Weights of a small GPT-style language model, trained from scratch on English Wikipedia.
Size: 13 layers, 2 heads of 64, MLP 512 xIELU, vocabulary 2048.
Architecture: no position embeddings, ALiBi, gated attention, a smear gate, an embedding shortcut, skips across layers.
Training: a variant of Muon for these matrices, 82M tokens, 5256 steps.
Each number is 50 + 15 x the weight over its row's rms, rounded and kept within 0 to 99. Layers, rows and columns count from 0. The size before them is the row's rms in percent of the matrix's.

# layer 8 MLP down, 96x512, rms 0.097, rows 0-95, columns 256-319
108:50 37 56 31 39 33 37 32 34 51 41 46 69 85 47 56 44 34 31 56 35 13 57 37 49 61 39 73 60 38 52 47 40 38 42 50 65 62 65 47 58 60 69 29 46 65 48 56 87 45 50 40 77 67 50 61 61 68 56 27 85 54 59 45
097:61 49 75 25 28 58 46 35 55 43 40 48 64 63 39 39 53 64 59 43 67 67 61 72 67 46 21 59 65 51 60 46 66 41 69 39 38 30 78 32 49 35 63 51 47 47 53 47 37 41 33 34 52 47 57 45 37 64 41 48 67 66 68 44
100:56 61 41 58 58 16 25 42 58 52 50 60 65 67 52 79 28 31 25 33 41 37 44 58 62 72 29 65 54 46 78 54 44 53 58 91 43 50 47 52 53 27 33 87 66 55 59 27 64 65 57 45 49 46 51 74 69 75 28 66 29 48 36 81
099:50 53 40 33 41 54 73 35 81 56 25 64 46 69 51 44 46 61 41 15 61 49 34 34 46 68 29 55 44 82 56 15 43 42 62 39 69 54 31 59 61 76 46 26 71 68 56 58 63 52 52 40 56 65 63 43 45 41 63 36 64 70 35 33
098:27 58 48 59 49 55 53 37 58 47 56 24 71 46 71 65 43 46 56 72 51 62 45 46 27 32 51 40 46 56 42 52 27 74 47 52 46 45 50 28 44 49 28 67 24 48 61 36 60 44 43 51 49 54 50 47 49 47 63 99 57 59 70 34
108:57 34 35 16 15 12 31 39 49 71 48 53 77 31 57 45 46 40 44 42 48 43 39 34 58 43 91 54 50 56 52 43 33 57 17 27 63 56 73 57 30 34 45 55 65 15 68 50 24 57 45 53 67 45 62 69 68 41 50 38 64 56 57 22
103:67 44 38 45 52 71 43 60 48 29 42 37 37 58 48 28 63 42 64 63 48 36 57 45 52 34 85 47 53 39 56 26 41 46 44 42 60 47 26 29 38 50 55 31 19 36 43 39 57 63 22 44 70 31 53 50 73 54 45 75 55 48 14 50
104:32 32 47 55 45 19 38 78 47 41 49 46 38 69 48 75 22 41 39 22 42 60 99 51 40 41 42 30 46 59 62 58 53 45 58 77 58 38 66 60 49 51 50 68 44 51 17 43 67 69 52 33 29 67 41 58 67 39 37 57 35 29 44 30
099:48 30 56 48 24 23 53 47 56 51 77 67 63 39 44 58 27 45 53 34 61 32 29 37 63 34 61 61 35 86 50 56 63 60 67 60 49 55 64 58 41 57 55 84 22 32 37 47 60 49 71 34 38 65 45 64 53 39 37 62 42 61 30 21
096:51 67 28 59 49 63 34 44 32 54 70 48 31 58 43 39 68 42 46 50 37 72 45 32 42 44 29 55 41 36 49 15 41 65 36 39 49 43 48 56 09 59 51 60 54 58 75 28 49 44 56 65 47 85 35 37 42 44 65 42 50 46 50 25
097:55 13 54 54 61 54 41 63 25 53 44 39 20 68 42 55 52 51 45 58 52 61 54 41 22 50 42 67 21 64 65 38 46 56 78 56 44 26 17 26 53 56 57 45 42 55 41 33 39 50 45 45 51 57 56 52 59 27 54 58 66 41 64 34
097:19 52 27 45 20 55 63 49 72 37 67 76 55 51 44 40 48 49 53 21 75 59 53 61 74 41 45 58 47 24 50 77 80 74 44 57 72 45 46 77 55 46 46 65 55 53 48 80 48 36 41 42 43 42 57 40 64 54 67 56 82 36 55 46
097:38 37 60 62 36 73 31 78 65 37 72 45 48 41 69 53 35 37 61 65 15 68 02 30 47 38 51 42 40 46 67 48 48 64 56 24 47 50 53 23 59 50 38 20 58 82 77 29 46 53 43 35 48 42 55 30 28 62 11 51 37 66 69 45
096:45 45 46 52 38 71 40 48 43 39 70 77 45 78 58 74 37 45 42 48 65 62 22 25 72 26 37 32 47 58 45 48 21 38 37 57 32 31 60 62 62 34 35 30 64 44 59 31 38 49 56 40 52 36 55 42 44 44 53 74 79 76 50 48
095:46 56 51 37 57 57 53 24 36 78 43 43 43 49 66 38 40 29 77 23 78 49 50 43 46 38 36 47 44 52 74 22 54 62 61 48 09 59 50 35 21 57 56 44 53 69 47 46 39 62 36 47 56 51 76 19 36 48 43 34 57 23 20 41
096:38 55 61 59 09 55 03 30 32 32 35 31 57 24 48 52 37 38 41 63 58 55 75 56 47 47 58 38 52 45 86 41 69 29 58 49 35 55 20 47 45 53 44 60 38 56 48 67 47 73 57 57 50 41 29 40 56 45 61 60 25 78 45 67
095:54 46 47 37 66 67 45 82 46 55 46 42 49 48 38 35 45 45 73 43 23 48 37 29 42 68 62 58 44 42 62 40 54 48 27 63 22 49 28 85 58 59 39 63 53 27 56 39 49 57 62 51 60 39 26 63 31 50 36 52 24 59 45 42
096:30 47 51 40 60 47 49 71 47 57 31 40 72 49 54 42 13 49 56 62 57 32 74 33 62 47 63 60 51 65 57 66 60 50 70 35 53 65 48 69 33 41 59 36 40 56 43 32 69 53 64 62 44 52 40 72 59 43 31 39 53 32 10 69
096:55 30 23 40 59 65 46 35 51 95 28 35 57 68 33 52 64 28 59 60 41 13 71 38 70 67 65 54 69 55 47 54 44 42 36 65 55 58 29 67 39 44 50 60 36 34 71 53 62 70 41 64 41 75 69 13 53 64 64 67 55 76 41 27
096:19 21 64 39 63 41 40 28 27 35 54 54 53 72 60 49 45 50 63 49 65 68 58 50 52 43 54 61 47 45 81 51 40 36 68 25 42 75 58 61 54 32 42 47 35 60 26 44 23 47 58 34 56 63 44 39 68 38 31 54 55 63 64 36
096:31 77 83 28 68 33 18 43 34 53 51 43 25 50 50 55 34 67 52 48 75 57 38 53 25 59 30 71 27 84 59 73 62 26 58 65 46 53 48 82 58 38 68 56 16 59 29 27 43 59 09 46 46 57 77 51 43 45 69 41 56 30 61 47
099:37 34 42 66 60 49 28 48 44 65 46 32 47 45 38 23 54 36 64 54 50 58 54 48 19 51 59 57 70 48 68 49 82 38 70 50 77 56 56 71 19 47 34 48 42 59 48 58 58 65 11 59 63 69 54 35 62 58 43 70 14 74 53 29
096:25 64 43 43 57 50 73 35 51 54 32 38 57 73 64 61 71 30 54 55 26 64 56 57 63 53 52 54 64 42 51 58 49 59 48 45 58 78 56 32 46 62 42 76 22 50 57 60 66 61 78 56 71 79 21 61 56 57 54 49 45 51 61 52
099:36 48 54 30 37 48 55 59 40 52 36 41 65 20 78 58 71 47 49 37 46 35 49 39 49 57 63 65 72 13 66 40 51 49 72 37 52 49 57 50 48 76 37 54 46 31 28 78 41 56 53 27 46 22 61 42 65 53 60 39 33 46 49 29
102:63 54 41 51 43 25 20 48 66 64 65 67 49 42 80 36 50 52 36 60 69 33 40 41 44 44 53 44 36 24 38 83 35 54 34 45 54 52 54 80 37 53 60 57 53 56 38 64 19 69 52 58 44 62 46 65 54 41 44 38 77 40 72 44
098:72 76 66 53 23 37 42 27 39 63 42 19 83 42 47 44 57 26 24 67 46 46 30 58 53 71 23 52 71 40 49 41 55 63 66 56 29 27 33 38 38 81 32 65 46 59 49 37 51 66 56 57 44 48 54 57 39 69 54 66 76 37 57 54
098:73 47 60 99 28 36 42 63 47 56 32 69 43 72 55 50 48 59 40 44 23 55 72 55 47 30 93 76 38 46 50 47 62 44 57 53 56 58 49 40 63 46 40 73 49 42 34 53 41 62 59 39 43 58 53 66 41 52 60 52 52 48 41 42
097:39 64 62 36 62 58 74 48 64 49 80 29 64 68 46 66 55 29 22 49 64 41 53 43 69 55 53 35 48 39 47 56 46 61 23 54 61 52 20 58 34 59 56 52 48 37 58 34 72 49 42 20 56 17 37 42 45 40 59 44 58 20 34 51
104:41 08 49 93 77 61 57 28 44 41 39 43 51 23 81 55 75 43 26 45 45 21 46 43 53 55 40 38 68 34 26 60 46 48 41 55 68 57 62 50 44 30 77 47 65 41 78 53 64 49 54 43 41 87 85 32 46 26 61 99 55 52 61 62
096:23 53 64 63 37 54 83 26 47 54 36 37 74 71 53 50 49 54 52 48 38 38 50 60 55 56 66 51 23 58 54 27 56 71 52 42 23 54 45 51 51 30 43 29 33 42 42 15 45 42 35 76 51 55 35 32 58 69 50 51 71 41 41 59
096:24 41 71 42 54 36 57 48 65 37 34 61 42 77 57 68 56 69 66 49 66 52 50 78 49 43 71 56 43 58 40 34 60 34 32 61 71 46 57 31 33 39 69 72 38 38 32 35 25 44 33 41 48 81 37 57 44 44 69 46 28 38 40 75
096:76 48 47 62 54 49 60 41 36 46 63 37 23 49 42 71 51 39 60 29 58 35 77 93 62 55 64 34 29 72 43 60 32 59 78 55 56 52 59 40 44 46 84 52 58 47 44 52 24 42 28 59 63 17 54 56 49 28 48 80 31 37 49 61
103:65 59 50 48 58 70 65 43 53 45 64 35 51 58 65 45 67 73 66 56 41 64 70 45 59 54 25 64 49 46 39 48 58 51 37 51 51 78 34 29 43 46 62 67 37 56 64 47 37 32 49 46 58 81 39 42 42 52 16 68 35 32 59 51
098:57 55 71 66 50 27 59 51 26 45 36 49 47 56 48 42 68 30 64 44 54 26 32 53 52 32 62 57 50 77 64 29 44 50 59 46 48 49 67 30 57 40 47 48 70 58 42 76 66 50 37 24 56 24 72 41 51 47 28 61 30 66 63 57
097:46 33 58 36 57 48 55 70 65 48 42 51 33 60 88 69 53 56 99 68 32 64 35 44 68 34 53 21 38 60 32 51 36 43 43 61 26 21 45 48 42 63 61 13 57 49 42 69 53 45 30 86 55 50 45 40 31 57 38 70 42 58 34 46
097:51 22 73 61 29 32 47 30 24 64 66 48 74 59 57 44 61 75 46 60 60 67 79 55 64 60 39 51 49 24 66 60 41 53 43 53 26 32 40 49 44 60 68 64 54 46 56 26 55 54 55 38 66 29 66 75 48 56 41 54 61 34 59 26
096:49 45 65 65 53 58 69 45 64 38 35 71 70 42 45 52 52 38 36 21 63 40 70 55 34 53 26 43 48 71 23 53 41 36 56 26 26 70 49 62 48 58 16 69 64 35 61 54 64 50 50 62 44 34 63 59 39 66 45 60 41 38 70 54
097:64 42 42 34 43 53 49 54 46 32 42 35 62 59 50 54 52 48 44 65 49 32 58 78 41 40 50 33 57 53 52 58 81 44 36 43 55 38 56 36 63 46 23 51 54 39 51 68 09 33 59 72 41 44 64 46 89 64 63 50 65 44 41 60
097:19 64 45 56 55 33 51 60 58 27 40 57 27 60 76 57 55 54 42 69 47 24 48 54 47 30 40 57 47 20 48 70 49 49 64 59 64 55 49 54 44 35 52 56 78 44 71 59 28 26 56 49 45 48 39 69 58 39 48 74 68 50 52 38
097:48 46 59 49 48 66 32 56 33 47 47 40 54 40 56 73 66 39 62 45 59 66 78 62 76 27 31 32 47 24 58 67 17 48 70 67 75 76 56 18 22 47 62 61 49 45 50 47 47 64 40 50 29 57 46 44 44 25 40 54 62 39 78 45
096:32 53 57 37 42 61 63 55 57 70 10 49 48 59 60 61 52 42 62 77 30 54 34 69 62 41 35 08 41 40 49 63 30 63 28 32 61 51 06 54 32 60 28 39 45 63 39 66 41 77 65 74 35 30 48 54 42 56 44 51 33 37 42 43
099:64 55 70 50 26 62 49 67 31 33 61 38 51 09 72 71 44 82 59 58 19 78 59 63 55 62 39 73 34 42 64 28 82 50 57 35 44 82 39 51 54 64 43 81 65 55 66 45 78 56 40 46 40 43 66 36 60 55 41 54 59 49 39 55
097:41 43 49 38 61 57 33 72 54 62 52 55 48 30 51 63 57 57 62 63 61 46 56 38 73 51 61 44 19 46 33 59 34 44 41 60 81 44 43 46 45 27 78 43 27 53 73 56 35 21 57 48 37 15 45 50 68 59 33 49 38 10 76 63
096:65 46 46 90 45 10 32 65 37 44 68 33 70 28 46 54 47 23 83 35 45 45 54 27 65 48 46 47 56 45 48 08 36 46 57 81 49 53 33 61 49 47 34 22 43 25 36 46 38 34 24 60 44 63 54 51 49 66 32 60 50 56 59 41
096:62 47 52 45 45 42 54 60 69 69 66 26 70 45 32 39 35 67 65 54 81 52 33 66 17 61 78 66 28 52 50 45 39 42 52 33 49 26 62 54 64 38 37 49 65 40 54 38 35 64 72 46 56 41 56 62 69 54 35 42 42 51 44 64
100:52 47 55 23 64 37 22 82 72 87 70 79 50 53 52 50 59 18 46 41 49 67 51 26 34 42 44 59 55 44 53 85 86 54 49 55 45 51 23 76 72 54 52 26 71 45 63 44 53 39 36 36 28 55 43 81 63 67 46 64 31 33 76 30
098:15 42 52 38 51 72 67 48 39 29 54 68 41 32 56 53 45 36 45 45 45 63 63 66 55 39 71 57 60 67 47 48 86 33 39 74 45 65 56 43 47 85 53 42 54 38 62 42 66 64 47 53 53 59 33 72 26 28 36 21 77 59 63 58
101:56 40 44 35 40 36 63 50 67 21 46 67 43 32 43 72 59 81 52 47 67 57 54 06 56 39 13 47 37 62 40 44 77 46 34 34 65 61 37 30 73 58 61 50 63 45 63 46 68 66 32 47 68 43 54 48 40 27 21 55 46 57 91 58
100:59 40 55 47 55 62 64 34 55 57 33 56 34 43 49 17 55 47 49 56 28 34 49 75 91 35 37 72 43 51 62 36 62 35 43 18 61 56 57 42 42 56 37 71 51 52 46 49 64 56 83 53 53 27 56 48 19 38 78 33 54 57 24 66
100:57 14 26 38 40 71 46 52 54 56 63 40 51 40 41 60 65 51 46 40 49 57 30 54 37 42 51 58 33 49 45 49 71 59 66 46 47 42 39 72 30 60 32 16 27 57 58 28 38 35 55 44 25 73 56 69 46 59 35 47 50 61 39 56
099:78 45 69 60 51 56 56 57 35 64 51 51 53 55 52 40 55 55 45 60 28 65 91 60 59 51 69 73 60 74 41 47 58 28 61 35 69 63 45 73 51 48 49 51 68 32 65 42 47 32 58 38 31 26 44 31 41 67 45 45 59 67 45 17
099:61 45 79 36 74 31 37 64 64 44 64 65 19 49 18 43 46 40 48 37 77 53 53 44 77 56 52 56 36 58 30 39 39 45 32 70 57 70 50 42 64 52 60 58 51 52 43 34 37 46 31 59 66 58 45 51 50 69 57 48 58 44 44 32
100:47 58 42 35 45 23 14 67 23 75 43 48 44 64 42 59 42 21 40 32 58 48 34 45 49 59 55 54 57 28 81 33 38 39 52 32 65 36 51 53 41 52 59 63 53 22 52 47 42 59 30 58 22 53 65 27 27 49 52 52 43 64 20 67
097:63 27 76 51 39 74 54 49 65 46 72 60 51 52 72 39 65 42 57 55 35 55 61 41 58 52 69 09 46 50 85 89 48 18 59 48 56 48 40 70 58 77 72 30 50 57 57 62 47 57 62 42 82 37 43 38 38 38 71 23 45 31 53 27
094:55 44 42 54 68 28 61 62 32 69 44 68 63 48 29 60 57 63 46 42 48 44 54 45 51 69 37 37 58 41 48 35 45 42 61 50 59 48 75 60 46 35 32 60 64 36 48 51 55 23 56 58 49 55 20 56 55 52 39 86 39 47 41 72
099:37 30 29 56 45 44 69 48 48 43 38 79 57 44 31 59 38 46 22 65 59 24 58 36 62 53 32 29 57 58 47 61 44 53 52 43 42 18 68 25 69 57 65 51 68 52 38 15 64 65 31 41 48 41 53 43 51 55 32 44 60 52 30 44
101:37 56 65 65 58 51 50 49 38 72 34 60 33 62 63 31 77 17 42 47 66 55 48 57 22 65 38 50 30 62 60 42 60 55 38 56 64 92 45 36 77 53 42 40 58 34 46 38 25 47 45 45 26 37 68 57 26 65 62 52 31 66 49 72
096:57 25 40 70 74 59 40 44 57 20 75 34 28 62 39 49 54 46 62 56 28 55 43 46 37 80 55 29 19 57 53 92 35 56 38 72 56 42 14 26 52 34 61 33 43 69 20 44 65 45 31 48 65 39 42 33 71 55 45 61 66 65 69 36
099:44 46 41 35 54 72 36 29 41 46 50 37 37 65 53 46 51 49 48 57 58 54 61 68 51 45 60 54 73 66 43 37 47 32 72 37 29 60 68 50 17 58 27 44 40 44 58 61 50 26 59 22 46 69 37 61 49 57 66 53 40 45 68 53
098:64 45 78 56 33 60 45 75 58 46 56 43 39 56 73 54 35 40 47 47 41 50 66 55 55 73 39 53 47 28 58 66 40 61 64 49 38 31 70 41 30 43 45 62 52 63 47 49 36 51 47 41 28 51 71 53 66 39 56 44 28 47 70 83
098:38 49 43 55 54 27 76 65 47 32 65 57 63 46 72 55 38 41 63 78 53 65 50 66 61 54 39 54 48 59 61 51 68 53 53 52 23 43 64 52 71 38 53 71 51 63 56 51 48 63 53 60 50 33 54 48 54 40 64 42 53 29 49 23
098:64 38 57 43 36 51 38 45 60 44 70 66 51 50 54 46 44 28 70 44 30 36 72 45 63 25 49 23 60 45 56 42 41 39 50 63 68 29 62 30 62 33 55 58 09 46 55 45 61 62 47 56 39 55 66 48 31 53 37 71 61 50 64 41
099:51 37 55 58 51 41 33 80 54 61 44 50 67 38 56 61 56 78 63 65 52 56 29 27 57 25 57 66 49 75 57 44 49 66 31 58 32 54 45 32 66 31 41 72 63 76 39 63 47 56 43 30 49 57 45 61 49 47 50 34 56 51 55 54
099:73 37 82 46 57 69 72 51 54 39 25 37 72 53 71 55 48 72 44 49 45 46 31 49 70 51 21 34 62 53 41 58 62 66 46 51 42 81 47 49 62 39 37 77 38 64 43 57 39 61 30 11 51 42 26 32 24 48 32 57 93 30 52 47
099:47 48 48 52 31 56 55 73 45 35 34 75 43 29 59 64 57 44 30 52 39 32 60 64 43 63 54 62 64 64 33 41 69 46 37 48 78 78 58 46 45 56 74 50 52 71 73 49 45 34 71 34 42 37 57 61 14 70 66 55 49 36 64 72
100:50 52 57 22 44 66 64 61 46 48 54 40 29 59 61 68 48 47 43 60 61 52 36 61 63 32 46 60 38 26 57 41 75 52 64 51 55 32 64 40 40 42 54 71 39 59 72 97 46 56 57 47 35 41 49 41 43 62 16 38 64 32 53 45
100:53 58 71 15 50 41 26 64 59 52 43 66 59 50 35 29 66 29 63 60 50 43 61 57 17 66 60 66 38 32 46 43 55 41 43 58 39 28 66 41 63 59 62 45 65 32 40 44 86 55 70 37 67 36 48 47 62 28 61 60 42 35 34 30
099:44 42 16 59 32 17 53 64 24 47 49 62 57 53 49 44 59 75 46 53 30 60 77 14 45 39 53 73 72 60 75 28 47 44 09 44 21 57 80 49 51 48 50 47 50 66 70 45 48 77 55 77 36 46 54 39 36 36 43 27 30 26 32 36
097:51 72 36 30 34 45 62 28 79 33 59 49 60 45 46 24 67 53 55 60 45 65 81 31 47 45 44 51 53 54 48 53 58 62 40 56 33 39 59 24 31 68 33 57 54 24 10 60 41 49 89 51 86 81 41 23 56 36 25 45 65 56 68 41
099:20 34 72 47 71 01 59 50 23 50 39 37 35 64 44 66 45 62 86 57 72 44 35 58 59 49 54 50 55 29 79 43 58 48 19 60 68 60 45 22 49 44 36 40 65 50 41 58 49 35 70 62 49 56 53 32 26 49 40 47 41 37 58 26
097:67 67 50 30 90 58 33 52 77 42 56 66 43 24 61 44 34 28 53 43 37 33 44 36 52 50 31 73 26 60 32 61 54 56 35 18 47 37 74 59 59 51 37 34 50 54 51 58 66 59 65 46 39 31 58 52 50 46 41 34 33 09 47 64
096:29 33 49 60 52 52 43 75 74 69 43 62 50 36 51 30 09 53 47 60 35 41 62 45 61 46 47 42 63 44 59 38 75 67 50 49 60 76 55 48 63 62 62 49 23 39 53 52 44 63 60 45 36 48 57 49 32 30 45 38 10 73 55 65
098:45 64 37 42 37 48 59 54 80 81 50 62 41 47 32 57 72 39 51 66 38 52 58 50 41 51 37 50 74 74 09 37 34 31 66 49 71 40 52 62 29 62 54 45 62 44 66 40 52 61 44 88 36 55 56 70 14 60 72 42 30 48 40 44
099:77 33 34 45 29 48 49 50 77 39 54 11 39 62 43 31 59 79 70 56 48 40 61 52 46 47 80 51 36 96 85 38 55 32 67 20 62 61 45 37 47 68 57 70 17 40 39 43 32 34 71 43 40 71 35 64 34 46 61 35 42 70 37 44
097:34 59 42 57 44 56 29 24 36 65 54 41 68 62 57 64 41 28 70 39 21 42 46 58 45 47 54 37 40 61 46 48 48 69 34 37 67 51 61 64 29 85 56 38 52 62 71 28 62 59 58 21 61 58 39 62 31 43 05 53 57 43 62 64
102:57 34 40 49 57 56 60 50 72 61 58 51 23 60 65 59 54 45 42 31 26 30 30 43 59 54 54 39 60 63 68 28 78 57 38 54 42 55 46 82 44 49 57 72 51 61 72 72 60 52 30 41 38 48 48 53 55 59 42 71 65 59 55 47
098:54 40 41 47 43 38 44 20 68 42 47 45 61 42 50 27 72 39 42 67 51 38 70 45 47 49 42 32 57 39 76 25 57 54 58 68 49 63 59 58 36 31 44 42 38 62 37 81 25 60 29 26 47 41 19 33 36 66 43 33 36 46 27 24
098:38 41 70 85 20 52 30 54 60 46 29 59 35 45 44 46 67 30 50 38 71 82 24 37 50 28 47 16 63 70 43 51 72 47 26 12 56 59 35 37 56 57 44 78 39 44 63 44 36 56 56 63 47 59 51 58 47 51 48 72 39 34 40 66
094:60 14 46 55 53 48 09 81 48 68 33 79 52 26 20 44 51 38 56 54 53 51 63 62 68 47 46 61 56 37 47 72 72 30 78 53 30 11 59 62 59 41 40 57 69 50 40 40 48 53 23 84 57 67 60 61 35 38 57 39 31 39 33 61
096:60 65 45 67 59 67 10 52 33 44 52 48 68 68 39 83 54 45 52 81 50 41 54 38 47 55 38 55 42 78 56 60 75 45 29 47 49 34 56 62 42 49 56 66 47 27 72 53 28 55 37 34 36 69 58 60 57 59 33 17 33 71 44 59
096:62 38 66 44 60 35 64 63 86 59 37 44 60 33 27 64 40 59 49 23 76 42 41 59 38 24 37 29 58 49 30 61 61 58 53 49 73 56 68 50 38 44 53 48 64 30 65 62 54 26 45 51 33 34 44 42 42 51 45 50 42 47 54 45
097:46 51 33 44 54 43 30 10 63 33 44 20 52 39 70 42 35 54 75 53 36 62 50 50 46 54 65 33 54 36 26 77 46 57 49 45 50 43 57 48 70 50 46 67 63 28 42 68 68 42 50 37 57 60 67 61 70 68 22 52 54 38 88 65
098:73 45 85 36 58 40 58 50 19 51 40 62 44 54 43 20 31 71 68 57 38 39 50 20 59 45 59 38 68 47 34 41 42 42 80 50 37 14 48 47 54 54 36 74 41 22 70 56 70 58 39 39 67 69 42 33 80 74 38 45 30 53 50 77
098:49 36 45 73 45 51 59 62 73 58 53 66 71 42 35 59 42 80 30 46 87 43 46 35 79 42 19 40 63 43 58 48 64 25 53 12 35 42 61 56 70 51 52 63 52 49 46 67 52 60 19 30 44 64 74 43 51 45 36 34 37 55 36 39
094:44 83 48 29 68 56 19 37 22 53 60 46 29 38 60 32 31 35 63 39 13 35 39 47 40 50 54 62 18 83 63 36 68 64 36 72 66 60 57 74 15 69 60 42 60 46 54 65 55 39 51 25 50 37 42 58 25 58 34 41 58 56 24 47
097:49 24 43 53 88 60 46 38 51 57 84 50 46 48 38 68 75 52 45 54 51 44 99 48 56 66 47 55 46 51 54 47 61 64 62 73 17 63 65 56 65 25 44 65 51 51 35 73 48 46 47 39 71 51 13 25 47 51 50 33 50 43 41 09
099:54 55 51 81 31 30 14 28 44 59 67 45 38 27 34 39 28 40 30 40 38 48 42 57 51 77 54 50 68 56 60 65 48 73 63 53 61 60 62 26 37 50 49 65 66 62 41 43 46 89 44 63 33 47 63 52 56 36 51 24 66 57 38 68
099:43 39 87 57 54 63 69 56 73 44 61 56 43 64 49 29 49 43 47 42 68 64 39 51 56 70 48 22 33 38 45 22 60 38 41 53 66 48 35 80 36 60 55 63 38 75 52 49 60 36 58 49 71 65 42 43 41 45 56 65 60 56 40 38
098:22 50 30 28 44 18 59 79 42 63 66 52 54 56 01 57 57 54 46 59 33 60 55 70 44 58 48 56 47 41 56 45 22 54 42 63 31 51 45 38 34 66 29 40 37 61 45 43 47 47 37 55 55 54 29 37 26 56 44 25 63 37 67 34
097:56 69 71 67 59 25 41 37 53 44 56 50 27 35 18 64 54 50 52 78 37 35 40 83 48 70 30 35 45 45 36 72 42 63 76 61 38 57 39 49 50 49 61 51 44 43 53 63 30 45 28 73 47 40 35 22 41 55 42 37 35 37 21 35
096:53 22 55 72 58 94 51 38 73 55 52 44 44 40 20 39 23 39 67 22 28 41 63 59 57 66 38 42 44 67 26 70 45 45 48 46 57 66 57 54 72 59 61 61 67 39 57 51 40 48 47 58 61 58 63 48 47 16 45 53 48 45 44 65
098:58 79 30 63 36 71 12 42 27 36 33 75 61 49 56 35 24 07 68 55 39 34 41 36 38 65 62 22 27 22 61 45 49 69 64 39 49 44 42 51 52 36 66 29 35 48 53 44 61 72 52 50 42 50 51 64 53 39 53 69 50 50 47 41
104:49 54 45 49 24 78 74 68 70 63 32 65 52 69 57 30 51 64 37 56 47 51 32 49 49 41 45 41 58 69 40 47 38 61 39 56 32 59 47 62 37 52 47 58 57 42 64 60 54 60 44 59 38 35 36 43 31 23 31 43 69 63 32 52
212:56 51 74 22 33 15 52 52 38 53 56 45 66 45 34 60 53 30 54 47 62 27 34 63 46 55 35 41 63 60 46 52 24 47 38 41 35 49 63 44 29 61 55 50 30 54 65 53 36 57 43 48 79 33 70 75 52 64 53 40 47 56 64 48
097:52 46 58 36 67 52 28 37 58 50 54 56 39 40 54 64 40 65 34 48 59 63 44 49 76 20 36 68 71 58 53 27 40 36 46 30 55 44 67 54 58 51 32 41 53 75 42 50 37 30 63 64 59 62 47 31 52 43 47 71 59 48 62 22
097:45 67 14 56 49 51 92 64 62 35 44 41 39 79 50 55 62 50 67 46 81 75 71 45 44 32 60 63 79 48 48 54 60 49 55 32 48 55 49 45 62 54 28 53 59 72 44 33 63 58 32 77 31 38 48 31 26 33 38 37 66 84 49 48